Each number is 500 + 25 x the weight over its row's rms, rounded and kept within 0 to 999. Layers, rows and columns count from 0. Numbers have three digits each. The size before them is the row's rms in percent of the matrix's.

# layer 10 MLP down (transposed), 1024x256, rms 0.243, rows 174-280, columns 128-191
104:488530501519499514508478496512466491495485495522480525481531492512497474523481498489566483505523485552518541525492483482490491496487489473502467469541464497514479520510483522489495467501551502
097:532552481471557482482463494490489531450552471479486473474491487433514523495475525511460487480481495534495493474529550456497468475493511525496495468478517460488487520475491513505474506503516468
093:503533479469418476517512531478525549516487536500521502486489499491515502494504518499494513531485544483511549447503453514482479508459481505492533458503544500493473488494521521474523489473510491
111:523469526511499502508483540523500494546522504519466488542462443509497474509466556533492532512435506470503493497488563519497491469481448526530509531495489432493475450525474462496482479519466555
106:539478511471485449488451494476548534550506536532504471486459511535493515492506509525502537515489511532505493490505512486478490472482506484496554493470466501525517496510487530468517508479515526
107:507500490493540499496507426471463442513518483541517500488507507450499501501470453475551472482488490491514507531500471444496523496497504456509507462509514550478535481490490512533456502486558534
099:536521478526517528538472484529506483488489490508510512517467542544501537547475472516512550465509482510516540498458504521485524506498501483521478520489489488523475527506476467511513519496512541
096:483498482516465548480498473525521501493438462539491529516521564498519475507538500521508510521442525456479459542511536474497511491493537475485516493535504496523475434521510529473522536537517491
108:522483503463481519507548523527494486502517541551513492500545499511534477527509550502493491529501454506517480498487518525499510534491433483488486507504516500455496489522439518529519476465523523
104:511522512510490531529496563516470482471491500448479499479528497510488536539507476520479475516473495462474495484504513575478523501509533483513529500557486482484511503545468477453504495496512540
096:531546508515504490486489567513498491521504518484514509491456481510492488473507570473483559533511489535507471503439554493513513479493485480516524475512526503515525430572499535471495479525505482
093:513478465526479479557494497527470526496504463437499526513511512493514508509494459445515472501482511498446517511526525549472501503519475521521517551541532547528525507470507526530495504508481515
100:529518474531473500496495470494481475492522480525479552525465541484507527480483444461450500441511489529464509482519506475456508506491523517517528524530518499504486506496521511531530492522519556
096:487475513534506468513569499455508485522536487499517531475495474488490540486496512525486469485480534500478496528486494461542538540498439532493527520504486531518483511502513510439496444454514459
107:552531491477508496463475490520470475518541487507506507532482507516518476508503504477465537509546475459483511510476521512484464484452491528523520472511485518529512470497502536537535530478526499
081:507532484507538478518548463521498525495521495531488534542515509499524454532475497510503506521522493521488487492529504494514535518537517492501504463469541498517490459491486499473518505497494538
102:496511466490488526488464472520470474498501506472503523537528521488504462474523467540421499516541473519485543477529515546456487511484480506558495503495510529507475478561532520466474537486501435
091:510490490478494488511479524532502504517472498447496503508507506517515566433511523490502501484486508490506476541516535505507531490496550504501486466526477494503496521501549461544457516492458485
090:476546493508506527499476520470517545536492446471529490515477449472542553534517522522523491483497534473503510517494501476500512532524480494477493505562479482525501502550496494506505501489527515
111:515549501474492476531493486514521521558489463469500487501491516494492458513418519492507505536503497482488487508500515466454501537476479471489485475496515509499517503498540517508521489507498466
097:493508514544528548482492479510531474526499484499495480507510456511523435461492510495548471500501548503470493485505519453525525509528467514523513478453477488477513489453499500469507529484509487
106:500522500551503522519499473572473506484477497477498483495529507435563509449541541516450501501506484496516466531499507485506475536459495563485513484507465507463509501470496525476501485543528505
096:481516476471502470488493479536517508499542501483488508486486542451504504445477499493501500531460486515528504481482502485512512511460504514517517492533508514529497527490492476530477522542558499
105:480479535469479507505492494492494463500489491473466492487467539520485523479508536499526558481466550462520522486511499507493509481494468463489498520474542475472513539529502489469504466441522488
104:513527537444562514491479500496487515506514530488512516552526508477475491516510484507539496484449519508518500464521503522476491509476526520469507504491483521524504477524506515537548561499535450
087:515551561556538520512424480501520496510434535520538531447480491506500517481516486483524492463469468462490545520476520493480469451468548462464503518527523512556491481500500531474460500474506489
107:579504527531500506499491466482501505493492495489520505506466534495488516529522490553523489484484485482488523522531480511477468509496472545509468523488540502531468514490499497474485474505539523
105:480477516465505497469503480530467513510511504492526474487521475496481497505510513511491479514447525495539544517507512541481444493512498476535482555488480487484502518510513462526512542459483513
094:477488489537472523506528483533517478521514521529580499528520508506562465494484461503518451539508493524517476516470490511496509459503528481518504532458468498545511556516498495462507511516513453
091:486495522477457516520530460485513479550433515516482488539510508488416477519542505529495492473520509562493467448451538486501530495524545507508520478475527474553493510499514502507515488522525498
101:506494489504521501512514532476497528545539507505517466519500461521484478513525491546529477531501484488533539530496514503520495535477532514529478521502510533499488518516506498494500472512516502
099:480468484496504513532480494562514530509534449503522490541468502480476523485476480506470516473486508483475508516496543455529533505483508506499506514466533461503544513496438536482528515483503495
096:506504504514493489480508489513458556443503541492507482501521530487486497513495496500479493506501553478502501531507486477533502527493519513527518466516514437430493502459491490517487497489493490
104:475459505532483545514510494486502504502467448477541491494507522442474535512464456518452515514467483494455492522500474513515455520504514485489455501450480520523491507516508506521530509528508511
102:492471506526481498510478528532507474529519482552507497465479538503456503492530468493540458537468515447438500492474534486497475534462476573494503501552482520511536496532447535495486491512505454
107:485481517475493551531486496508495496480473497493506467528501487502569498487480490519486530463503500526498529496488514479521511459455480521490480512508448482487516501492553496472496511497497510
102:511497491511482490502457470437497503502529469518509494519486464483468493432510509477503536539495498505502442471517511478467534470494487459478499484531471526502513510449483473505501467470467519
097:480462511504503494479534468482510479478532490485502500515487503550517535489477513490520500503522496529454525495480445498550506539508478468538516489487532491458448510469452486493505509496466518
096:496508517522531470500488548508468468457465502504496489541510485481498523522473445520509513502480482529501496520511497517481477499475500496515529522540532532502478530513512508500505523552580466
102:525495515496524509539553489471516504517519534502550563474503504524510495502550538494510489528504511537486524478488518524511500493511535487470473545475460519529457510526494499548533473520485480
100:468516489503486484507473517488506515521479491480483477473524485462495472527501475506480494534510467502509540488482500516516526487527494505467494498502489511564545498487497478434523492491506477
096:497500486512496513464537460522497541502506496522477510449512488510516532533497497494518549500529480537452515483488536494495486509517541467465471496531496493481536532497467528534462509513513461
104:508503506457468514510511480511465499460472484482493470544502524477481496512513534477486507481534528476503536542518489487507484472542534497509496515475528491496510484495521483537529539496487518
087:512478471498489486498471537515463487496508491461514454472499473426538518455465492481478509547493458519528472529518507491479505510486482527500466525508454527530542519522505483493489480555494505
098:471485451500479489516562514499509504475486456548497564459482505517500490457490496535453481466472489478520522502514534465497492466485498482540497520468487533499522513499509525497538460519494487
093:480510521485499533502530502487509514493486499469510525489511526515545517497473505519506461554522526496474523452481463524521497502485457526481455486518514525482535503493442498536515537526481513
101:501473458515493483537527540518470521511513483512483537487523509567466497520525500543481463487471516523472523506489478496476488493495518531520513524484515457542491509464510526540494483452472456
103:525516468519523506496463543487463513468536526496498492489461499497504509522474455506516496487497451516449509502459533517460471498517527494535472536531486543512482499477519501481533463532511507
099:485503532466521489521480515499476464505498476498477517529497479526542517481482484461522523463481536514504522498526494492468498485513518483518471497492513526459489491529486484458476525460512487
103:486493516526517483504471547513483504495495483542516438499502519487498478488490470510509516511449575465520503469512507508478523506542476493511495477453518503455470519528542482503525509479554503
104:470513457516478546501513494524485488475469494538458494453477522513523496490530589535526523491481511455487512491492490497509484558508504513483481531519507485527497481523513501520493492485481515
089:493495532476537474507506469526515504524527488532506501503490488497518526489515517514520492490506520534522520510470475477501491495515450494584524463485502552483454511509464536498481517506503522
096:569458535523501477477503524476529520492482526490508484496500510568508483484528521505476511447469487488555479503462531457530492536462486554503519541518482527471496457473480502526457449518482485
099:463506492524498485517535492536469499501471467504484458519462435485475510481514463499523454503519474452532490488532519491518496512515527479479482497492466497494527517480477490492496514531486497
093:477530509516498475484492505560493505527528455466536526488463509510496444554512488502471465525474531519512516560503505536494500506553485486489527501483490509488498515534513493487506475473510506
100:480494552510493497495487491534483533478520490504533492477507480463519495543478478486464524527543474496480459497535511476488475508494515524476494505469484520484477508499506508511463537529482473
100:517507452510481488490461532522468511484508469523497514529476464506483487528460533505492469496502467496531507488460536551470505544538508487488478511488477468487520507511519495522468499478452475
103:508520513511463500506474463506491480524500492482510498497523450533489466516462490502500533485492533483507486482525560448460488501475507497489522502486542535507474506523495469565470487522497487
105:457497469536573506529524519507479512484513527519518547490522485495494503511542464473474455493504501526456543466516476529515490477514511480506502485537527503537503500532483491490525471542507533
109:484451474473482546485517506510543483466502516483535490512514465530537510512478517534515513510530512519464508526501530549510540474509499507527475507493474532509467497478499476472491506544512491
103:539477516544496469510472543516522483539551511544524536504479520506536475459433545483494522486456472512514501444524473506509500456482518469485497505496500511529525455467537497544487448503508544
104:511520516536537461494475481486492567499540481490499508506509477485556473529513458500516507488468531536459522491494509516534452509523483519493511500459496486473542479482490447477491435531522487
108:528520511519557491499501454512455504488500487444508528449494532488507566521514498472520508476485466497474488503500514484528513506517475457513558501497558509499523502512490490492528514509482434
089:524522503555523473476501495486464445503526492480468494502476482503492470517479541503509530492450500521499485502496501495538500515488498537483503508477517479486497502467473544470519477471468542
105:490529512518524454507464510440469501482442503498494456483494488464453491512483513507514488486498507503490533468482502459470465461476524463497529518509502446489486502513484465479560533465532534
103:487549512479505494465545527506468525472522512504482493457533529497495497507460525490510499531502429509495550486537550496509519524468462476504486497516483471482520500517471530501488485488496533
106:470471513525535524493479505496532482518474539486550492481491494490558476503514537494536527521531557480535465513450495521498485535462518493487504500522480501477530498501562492531553517517482526
099:541519479565485512539517464486488534469535486499499486549498535530492546494469536474503515517483517493496503465519518498493465524492461507518492494488486481484471508469491515484510488483509535
098:451540500486543474509474434503511519463483537510474499502455507464526484521502497544522509533502522507508488505443529513489499483520483515491467525521465488502467532458483519487502515580520497
103:441504493517493524516498444504542550470475521487506494485497552500485496474498508496512512500538517498488467515470491476513503472485499466515488520509489497531482447522490532514469482492523522
093:462490485551560508554482528498504534491540487510486465516498531519519532531518489497457483460457523467455489532491467500494476481465508464491522493518511503494483487514508478469500471485518483
105:516522516483489491459510536514463511536506473511459499494490475492503482521504504484497534534483526508537510514531487510498502503501521524481474537471473485540531481499467522481477461541522510
103:519458496524471489514437531471514519480484500491508479501462500487517509493481533484487507469457538492531500496547511515483506480533516485458509473484486500526506505477503528483466470478453505
100:453445506499455479526514545519481494476515484521493456517548524516501522488521498514495464523528490500531493515536481466492544470500490466464492510511526514530478471446497511484529498476457472
106:519484493472497485496503488500510520503533532478496503461506505461490455484460493472505457469483516462530469554482473503488479525549520511486497470484470556477518507490523544510508484504501512
099:485535494506499547459508459510506504477493504501481521509523513548526549520498502495518456486452493508483529454492503500511530472470499517474489478509529515475507480522501506540523476490520497
097:469494486520487460482451534512465479490483482509536567519489487519500528500476491499532499436519535474503522458527522530499536508491527541488509526479519468489528514499482448528492503551476518
098:515489509517529501506521474517496457487527487533515485507488518510497523513462497496477481549513508499459498470493473502486560489526499487509497538514495454502529473521505497467464492473467492
095:510500476469517501510488506511489491498519534528514487495471488488507493492505538460497472490469497497506505561518480451505483507478483510457513474506450429505519509499520460512504548483495458
100:497480499488540515531496478486477524471499503517490473455529474496492494492502550540511499467542472511541538488492517521501538531463519488526535505517520468496518441504514483497531469478522516
108:467493505466491484489522492504524476499443515486515515562557525520515521544507454494540493517527506466478525483497515527530496494499472487502540470530481500498524475497500473541485522551524548
099:522506454528478516498520513473516512497454519501483446466496520505467473500485508452491534493508532492482480456480490467485502445478501515485443485507497490521542552490544485481508491476534518
095:532525451480484530428525467519476481506496505529524495507490460459483477528540502505512469497520486521441480521508489533459452514496526504490473524499500538523518474535522476487556495496497476
101:537502526487513516502436499489493507515551547493477439541518483484511474500515510535530453526542550507515485475479503497479498512512520506480538530465501519487493526499504501545497514532504471
104:495424480522482517509477535477451519541509507495494477489499498551507443485464486494476524496490467480496470504553506452487519504474513525535516523518534539490511520527459471517522478476518463
085:512440489497476540503524503545473518499479467496490559507514480489498521499526489531492471480502472508499500486477545494508572506544479478477482501484509480521500525507521559479529466498527493
100:514502467488507475439516503498491510468551536493493505556526530476565491486459482522492512487493484486516450451484501548487435493532484490437513496497501525516499501506440488473520517506505484
098:464515473527461447520502484486495494524454466502464490508496446551467497502500496474485517490483537497530467447501470487461530477516528494519518492545471460500471481486485505535508507506506458
104:503515484504521493564515508492499471504494499520523491534502487522528493566495506511483474510481449514573506501501476511503543493530511497499546463480455495525478495513479474516502512504501518
088:453469485538487493448514477454547525527528525486542525509487473483508499487461519494487520501504510527505500484503506490437492506479477492486467522513524513506483517477529508526486473531501466
091:465540496513523504545481513509506468469540498483480498498494503509472495516507507412495521504484525534465486525516479506499520497497489514472497474480517520526456458519474495525529466503523487
094:487493536504516513485490528471523481496506490493487492518530561518520473540520511478491472501538449513552513532516493508522531488495484518503493482510470542496525489514520546489526475473505506
105:490509493489489510513481490516480488535503485493496529544502547512496536447484470494521533501489496529501469479488521516472478498466528512513495502519486488462463490491545514534508499495508498
102:502500488494474478478503497497484519494573493500455541524476494506462457527498479475518488523485447542485560489483526468467500525489541523517500472527533504472521504492489482524511495442449503
099:489513489512515526537501522497507489495485487498499461523506536481517517498521493455519482547542476546503526479502502534469496486473491517500507523496505495459543488523498478467535525504485515
106:506478518495499460517440537529486510519503523509502483506459501420498496501525486518537499566523503498525496504520511533436495483518466515490485465510513474493524490500532525508569469504485482
099:524476494498502484482464542494511488505453456504537492539497537483484463451497534476517519480478506487512504488519498476469507504546475559566518465506482504492505586469499504520522492509534512
094:461488486471498528469483498529460477501447517493525457498519493547478515464499476510513519485459483472512491509482455508458505487484490498507492505476487482493512499506543503502474479467489451
092:524469482556514499449516493496510448533513491460474544482493484508529494488533482443473480487519488507542506534475524487508543495530527542484492501549510493493448511503537514483506467515486504
106:484535511516501504467451514520492515509521490453489445490538497467453494462517463507470513486503484528525486547503480527481516481517523519538512503475497499538508464456480527430529526484497496
101:471509509495467490504526485449478496507505520499490508510510472504467500498476498495488487532520510526483509491486460492540457529518493553544524524464486484516477489514503507481527460529508523
096:500502480513508468508463468505526445541542503500496484511545481509492479481494541505519509574455513539496554480489492536516511497498511479482513461495516517501485462514531509517512445499512470
091:484475497500516572495502491515508438474511510496531508471474525503530489448505521511487543493541508494494479516522511521483471472474506512529498496500472485512482509508445565505516472475492464
102:488477507462498517515499498472502452501493536515545495502518502516467528509493499498510547510546524501499493484503477525468492505501436544488462516539473509489498536502476470504521483516532515
110:442515522486505496512483484516560476510441479471511476525512480485525520468506526481530484541513520512498496480455484512512500500477470505494468507486479471498523471464521523508489507487506487
105:501504528436534526518500474485517516444493511500461550490487506529491495518485537456501459526491472510508537529483484483501456527468527516475508555526521508499441483514480475474500502440526536
104:470481480495483539478515491468553495465465517524492522518528483511504504491523506483499546457483507516510482464496472472508510528484539479516515494484449510466534526486515451455502506457473478
# layer 10 MLP up, 1024x256, rms 0.224, rows 175-281, columns 128-191
099:518497520501511463511516522499534521451540521494483483482486501497534469464465516453498509457485481519546496484447487511449485494511481501520456498541514536508479505503534527490477498456497527
101:497502527528549490467497476471506507463465505530504522498525575527470502468511461545491528514499484515563509497539459483494511496506509529539509512496487502518502496484491529510495503527477510
115:478501524477510515490529540515495524528486533537491512529531517445467525535469490499494494509522511514511511505503562499513519511503507484484495486488517486487457476550478492508455503507507479
105:482465502492470525485488546474506522485467483481528516495466551539487482496470505526512482533516505491535495509504514475473479556489543527504498497496469512496490509519514515550436536512476456
106:502437470475530481475471484494479509511477513517468502463527533482518478484515514465532500500498500509517504437521495484525468498487482513486485448518486514494515472489508448469486510536475510
097:511509531493479456507470458504520488485544491504489483471491523551454544546489485494482493539489478475505475515533445503489470519471500466485485451512495499457491515493482472525489440458534537
103:511505483490536483540532517521520463491475508475545475464526511466464482542507512514524451514438506498522469533488520466470540515530485523508493478437517480478476484474513478450521514496518535
108:466482508514485497510497517524475492501491522476556481511499436466515487487504500523529460445468529446550497476527503533531502517521504504451485497513507491495517509487515512525462489492516515
103:547506511451527466506486500489502506489501543470501459540533501520516513545512469543506487487501502502501486456446494515525506483493467484509507489499476502502465468488502451494436474509468519
096:539462505510529521527515501514537479502491531482489550499518482569488505523488474499502520498477508478529518464504457519473576500494498490453497481472502514517537492502505477570494490492469474
099:497479511496514522487478511488510462477487509514517491514516503485511475477480547532525530488460470454504471518499534449541462514504487477463523482519499486465492506538470500499518546504518502
095:486513491475515537550507494506537461484493551492499485505496495506476507479503517559451537506555496490548507512489498506509519518513475473534514511522505450515502471495441495523522544478504460
099:515526485487525492507495515572435479470475516506494521493486461474454540506555509496469431518507455470564490480511506449513504514519505478525475458499464483464481499504496512507497533477506480
104:492559491537555507505509466500502516466503481471510522461511459492496526474503511468527507472486498516521486490559508525473511451498513514448544498449478492503515469475472521534539438474575542
097:468494560503508501501543514495492453449458491495493489524460493506502495501526529516515548463444495517488520540506491472515499507495474487531526523510520516501474515512465558448495546521466498
107:521496470474457505497491455524465438498502480496498501513525522496503524479491491533480515520503470528533494485485512512520487487490503440528475512499478499478473505545490478488433519471521434
088:442527503479527499441497514490508496488535467477476517550507512451465499495486458490551483487468502513501448495499469484506535484500501488497479435484509530508525509501511527493508470486526502
092:514492497467500461500507481513504474506511527501523492483534524471469502515479553478489475478464487490530512513467515489514475539497524483529493489466478478502494488558454509522509468500443508
104:522492520520523494475495510498454462494480505519503499451480495475518511467466492503490520498499487536530481520460509502495510511484497542502490504521527530471491452477519516488525466499481561
091:486450492509449494488518498490493532459438480503507517451457530521513529501468540480513513536517501470500510522499499490471508493484455495491502511527473505497509464470470494479509465532509454
100:490521518526531458483531502529497468544525499525528540515529498518502547507493496507470516458479501468536471510484539523532508487516527508509481518528493526508516522506497504483463527482485523
097:513516514467499468532521448512508500452511483520484497522513502469488534470483497493513486522557538516510515519495477490470500486531484491466492501509495472500459518531501464474494493485478482
103:478505538487476553480500499508494473476498491493516472492519508534576530495523501498530500514472513509492511451440486486513480506471457541482493498476462453505497504473494523478507514511484476
100:451515465514512504456494497525481534507533487543498510509482560453482506548512444493498506502521474496511497506460488504490457503497499513490504502486476509511509501553526459509460531497507444
091:517498484482520491501481508511499511516590490576516521497462469474455519462528488505462526523461476470505514501526489494468523483501537478496505535474499517481477468514511503505512496467491495
107:504533466551477535469470494518512491541485482485520464470516514503513480486463500474528530480521493473531516520512460486503486527515509516499503479474493459544502475483488475534493490514475496
106:520539432545466505464519508515492522483458515494498486541495468505457521544492548472476530454483494485499497520504489514508475516535499516528472519499475460535544463511529504460484495516506515
086:530506528480484558517502526451499524512496512481512445520480535521500496538494472495511499502517520475518476493464516518509496497516488517505488488493518494477508518498510451526495489526491524
116:479511505545516496496502528497492539534547504494532500503524483493504519538513562489532509481456500511502482510455492468466515479517508477494482515492544506440475479536462507525490479530476508
098:493514512509513493510522458500484483514552530492511537497500470544469488453519495536509511546524501521455509497504514491488482495531526514507554500507521499504479537549556478515483501545460523
097:441511462433478489505436475495493490512499429466476501521423485502500508482527492504461514549472542499466490514496483495452504522527519486490505448471503505525443498449557510539483507500515486
096:505446515484468562499518490476505502478481493482539487485514474474468528500497517484502490475466502498471495536516481480484469489437536504501479476499496475471488454472525502490470518502491501
097:524499510524518485486516493467518505523477518449473527485476497559543508504496504468463507476480464517508520495520489484498495514506503474483542497471470440507478536490488503522484512494488530
102:476504516469523527469496466488466511485526500500479498523493486516495502495483514513503550490517510510530499485503507554519553491484460485503491517430494483492483519503499501506474486531457530
111:462520511459499493460490490520446496538520511507525489454477497499485502487490523516536482499531510479516465474533480503488509459524475464504543511540515476503458492510520481526498533542468531
103:486519556529513482478484526484524503540453521533514522494517541520487474509476560484530536487454515487527534544469504487520501553512513519453504516530474448501449477467523492509500493483520525
101:440440550536530488485484528504478534500485486465524497472525512490534495498535499533475507475495506509491485538537454544446510494481494501469506497462468504500496473515525487560523479488505507
106:448518465492531507476502514531500469447477494490535527520497475499515498533496479524512460484514478510496480490555466531489527521497492506525536515523510463516469488496520496490453553490471466
107:511493530534544510488533529510483527451501484522500481484495508475495485458466510514503484472500516545475507488498481483507530535500544520460499487457511486508530514549525521492475470461521458
101:503488534501508489481523499520499544465520509506485495483540492526496481494443471494517516541475481483488554518520491472467499527479487532482521479477546474493494473505488510558494520528504503
091:499507496475499501482496498538473491499508511522524498534533495472514504471504507523504498523527495497510478459515493497444493522501518507478524484498500507505475529526524500498508517533518454
107:479478506479503456483498540524525514516489498533539531471477465500542481507498479485474495484518493514470499465485472476530454495497477478508510552468485502476563486486535473510516514511515513
108:470496475518504475504517550476483482523515504496521497520473480525506528488491542494506516518502517511479531503486471484447511507526525501542565525482497474472471445504522525478476481517484525
094:553499530441512467460581488478458525456493505507526507494483472484531526527492487526506481497490515483489445505510518494532500498484465519473453486476508470447481489489461484498523510481470549
090:524514500505492493497439473529488505477515485517495505505509499459513468490535542507489543510529509504505448503492518525471509509551476536484512521537479506470493461522501503486485555492464514
096:483485553550505554519527474463509476445499511521489505497499534503481491539504529455489476499476470503525525464533501495540512510531504520462504495446491499520531494472467492483515507490473503
106:508500475520453489445497523470478509532514494549503511509490534488496514473484494463501491451500524510458463569489550479495530512513472497481462496506537504506490488501472487492483517497453505
107:502512491481441506519556511521479443437444544482491490498532525520502512481493550515511518492477523501495485516438490507478488531513457476498485511497487509477494464504499513510485489472522485
100:536482496524481511489468508521469508546457559501480516499411489515495473490482496468511514472515508528514512491511535503476488536505488477522519516470488471485476499518508478518451515466497534
100:497492486493448481528502499559495488519461510552488511487443482506523505470481474482481535481442489500528465452477484487538519488482528507502492480503472512530508478488512490493532462520480511
090:502507549478522520466490488501533544509482486516476574541481522557474496485474452500490498527475494527473500519455490495479513507498475522481502524498477494494516534510489469496498523462480489
097:499457530536508451488499519505480527514557493480495503507494496450508522483541516508500492542493476485492493468538526538497507494508528514534522520484488504530516496485511513513508473546460468
096:475511505485496532495499543484495482486510502514474525447499528526508451482502498491503488479503455556496476526535492505487530492510446494515503552511529547521527504488471530533513514499456476
104:502477514515511494477512492526463509494507506513533486519509536486545477484533477543475488481503472482498485536487477548495521451492495527528486489519446452503545442505503501556503518486475463
097:518483473505527468484504507527485463498501498509499481477511580463507508477498504523513490477470514497504537478497502501488485482491505545510507528531539488491515501502453506511494488505491508
097:481500515501502517487519520510506472516545503520516535489494480513471495516511543484521534477503449458532488509509492461516478503538492525480463511514515561498493461479538467503487539440489524
107:524486506497483472527490493505505522466489464485548491452524522485506489508501543466486544532504508440508509500511528499492487525501480522462496463517458541510500520529524491497500442489492489
102:528538504500484511484500535508463516487480515500463508506492524471546514471536472537497510455486510492517474463497474527490474494502537518508532482523492485501477534447484490490464444470475466
110:498493512517515495524498512484465461453506487475492521480527495534530524511531520478492501525478494483503464498488476510479466501502528550497512453498452503468507513423498485489492493519489445
109:523473531545542523522506480536530473468523484498501537507495497489459513481489515469519492484475504494524491504534513507473510532470472468503500492471489471492520486532483519469468458515519491
095:483512539496511535472545548502486520520512449484467469502458472497492516491497480481517491485473472501516480481543473469520488442534507525493524466475459485516492520543503543489514479544459504
106:514484501491542543490530493507479474540534508469500495523487513482484495511500507422471503523453440506462459484517506482488507545467492504511482504501523513515518500565513513479514436544506462
088:508512516498519506481480505513467501532482449493462522475492493486492476478505502494471498509473467547476492471482483502490488478494502513492517487485506486500482468467519535513443519465527544
099:448488508478512473504525512490479492529481510514484524496509511467483488497536510505488491497495472456479464518532457472484460481501490492542493479465457507489519478492484476495527517516480555
102:482521489527489418491476473466493499490495485541464536461491518462510490507511521508526528526513454479527538493520531519497480489530495473504518539458481511498474484488473502499541500470504517
100:490524504521503515502520493480493488479542522504511507516482533488504464520528494512473490470514450505547465506530515533490505502541496488512454466506492519498494467513527494485479471529498463
101:534493475494521505516516519494458541501491498542484485505491519497529522492508530474525504503486449493512506502500510503538522488489491534502532520475461490504509496557494492502508519470491533
097:493548464484558530504479544468461493496492521512498458523498529458512554484508493469507502474510466530492496519539528503469501522475500479494505508501479513508474505470505448501459492515531441
107:517520443526469506529453524560537451483496509503509504510476460533498517521479508530502472536532529502523496485494488527514506554499509505495504540507446507511520500515525476511513432488482498
084:498532496450460522503494515461484443504501507478524475478511490479505501494514497476541508476506437533482502514536501508488551510542488554488509519510455495475501554493478516509478520501491547
107:468488477534497492526498471549493464473487502532493481502513512524521523510455466530508523474481504517471491510521515541522456488508463554540534506461505479504494471518480489490478510474514504
101:547495469535473479537514491499530488520508521477452503530489516487524524479507497487495466450499470511514517486560570499438554468525499510505470517506493456445533469487498551513503492495456514
100:467549508489561484497497450522470459493501498466520502521481495541508521499504477465540460490526479507528487497488501524499515499501502510465477528537488537521463472458534468497498496496450463
108:489451531483504500514463489505511509441532500489478465493491464466476509501514480519493495481490479474511486490494529518492481507523505476486480452518511532494547515479462537544478529515485517
091:476513502507506476527458498430532527532480500502520480486483488547454467485458484532549532484499467474516496477511516523493498525486518469477509532540503516538505517498544488472486510519503490
102:485496440516531533514466480480510527511465497504532485526508488471496520479514559465518546441506481500510480459521515501514527447509514519491453483477511488497529489546451488484527500487481500
084:484494480542518494507518536536449502491566484512486492488480482488531523477533463483507527486513491499446491534480518508510527510477515515532543472507489459482488517543528511532584520503507465
089:496507525537525463519486498485507519478522537477484502461485495451511534510489494463475475495517519523483512509504517518484519534518499512508530529494481484493479485498509472496492497534493495
101:462531492539471474497501504508410475468502513462439502508468528539477524460507528563482551510471537492487462447523527508515544569477522499504488504465471489505505511497497492544514508507515486
108:503490504519442510456533511507505513509482489451520526535488500467504517529526512484483518513532512479513474459471441496564537524550524526466513469482514480468527511515490463492488495506549512
103:473482478538476486483525476524493508511495493475520469493565546488506513525485552482501496489507565463484510544480523498511540533489548510490507479511474479519530501493521501506517526501495535
096:492473520492495531489535484522508540494477478503491470461512470496489526526502471518489529502499456513515484490477501500501523481495473528463509500490497492508478486473499477495467517513481512
100:485518475499456512533473474471479516533487487438511503528500494515482484532505493481517513512521491477494494519505506498513544470528529529497500552518489509518508547475521493533529512535474525
111:520470524481467503493474443482488507498481508493529484521504490486533445448494512522508473475473511513498510454541509493496512505503460522497483491475498500530516493510473497499492527456496473
097:491493541549516494489506483485492526489506485506522478537470522513505475521486532538513541500457515514498457485491474505525488510496485530501518521459559458580473493533497479495505517478487524
091:526489500541444514532476480466477491520448503447500504511483490511506528527500466504501515532525503503523553487458475502448529467469518517525542485485487539483511513489509519528477526515488492
107:527501472530481491501525497477453519483508493491506489525498515487471510477486541460497521512537472520509531466491458479534548507490479478487477488446547455496525481534502484482484473451497517
102:529471516508534508542545489492500494489492517483483489501488504485500504491543542475540537466451503454524469499471522505510494505491488499487493499472471478469518460510511457464450440494496508
095:475509525473470514494502504519513494466507506508493523519477483522544516494556504505502440480486477478474497488472529481500496528528506504544518517481509515476529489563486505452495468487506483
110:457495538487499478479470523500522452501545486497493539488451492453533479537506507498425511468536523513467482502500545489491456464493507484508482505525508483533514498493479496521501512482496478
098:560509504485492509495488477498442513510496500538506527515511475479468459531528481536520499505514509506519521502488511463517494510499519513513493541526459486504516482513519514524448508516449484
102:436470474516527486482492499518487529521524466509486463438468500485528525462522528464505461500506452456454500514483499507521496507494507477512458499486530502491522521518490539524523515475495479
107:490498518504513466467500499486452500506470520484491465524443531531493491497503494487502535502497473502517514528501527511476465457464472536484502553487495498512543552490507513490509491489489485
101:504508469500484486528507483495458510507510532526505529499525512452513548521517513526521493523556531558491495452533523482508480529464501492509457455496476519530476466520534493468483520480455501
104:545459484490495509545513519520475500467510509514476524524448488482503478485519461496494558478488548465505478464536492471482528475473542506538493489470518511510498488505529481540483506474500479
102:519557492504486494492491485513483453496504531514558554481496489495507498478500490535547449519520454513482511521488556518507473539508482479508467497492479512489488491479469499522564496489458494
096:490521480490514521509521506464502477513476477530496482520524519476512478510547537531514492536524507488537487482482490471526450546528456462493501528488508553494419524521474475508480497466482538
094:526505515476474497533525545458455490528497499486522520510517504504447490500502523481467556526492507463477482500463496504516484534487494540515492522436488477478487513515484495480438512503497531
104:466475539523482511512521495508476505491523547501509528519453494504470494489497478507502489479477498472469484476447495478517539490503481497523484500495485551458511511519462524499517450482506507
105:502463494524521481511505517487516460483469526480535492504554513501438474492513476451515494532544513511477513496493515546475474514506526480495517509472494542490474476453482469521533562539512451
092:486533449494534526516522484512489511530482532527550496555491461488465533485542481498427528535454514486485509506554513482545522545505517512506515500492540489475462501506525516507497455479524528
093:563486507493495459492490510517441560485499510472486488510519476502500493557514482473524491549469498490483516492501496472530501516491475508495482472496441505499512518482527461475462529510506532
096:484461554461515483484500454537489481460488490473510500470451474551471483493511508485487482579461574526501514529515485460437536482524503515502484539494491496512539483524513538503505520514457486
108:499477476534526521505498488508504488456504532505528493515518482479511473466515466512509501481518482517482523527487473497500491535505492508500520475513523506469486521568519513468470476522504517
100:507537463525470461510472502503476495520511458537522515498524467554495509513515516521470512521462492528561453507487531455512516516546465506495491519495510501500476564548502488490506531473503472
107:459551489499509509519497480506456497453535509489484513484477469504498473534490469526475532535494513473472482497493535529499498463465487472505500496504510508491485527465467520490520504477491498
104:517487461499532485476498507505505468542505528498493508465480480524484500509515494481505513456523509519530519480527495502470535473517492497480510462471436477503503506489497496480519563490472520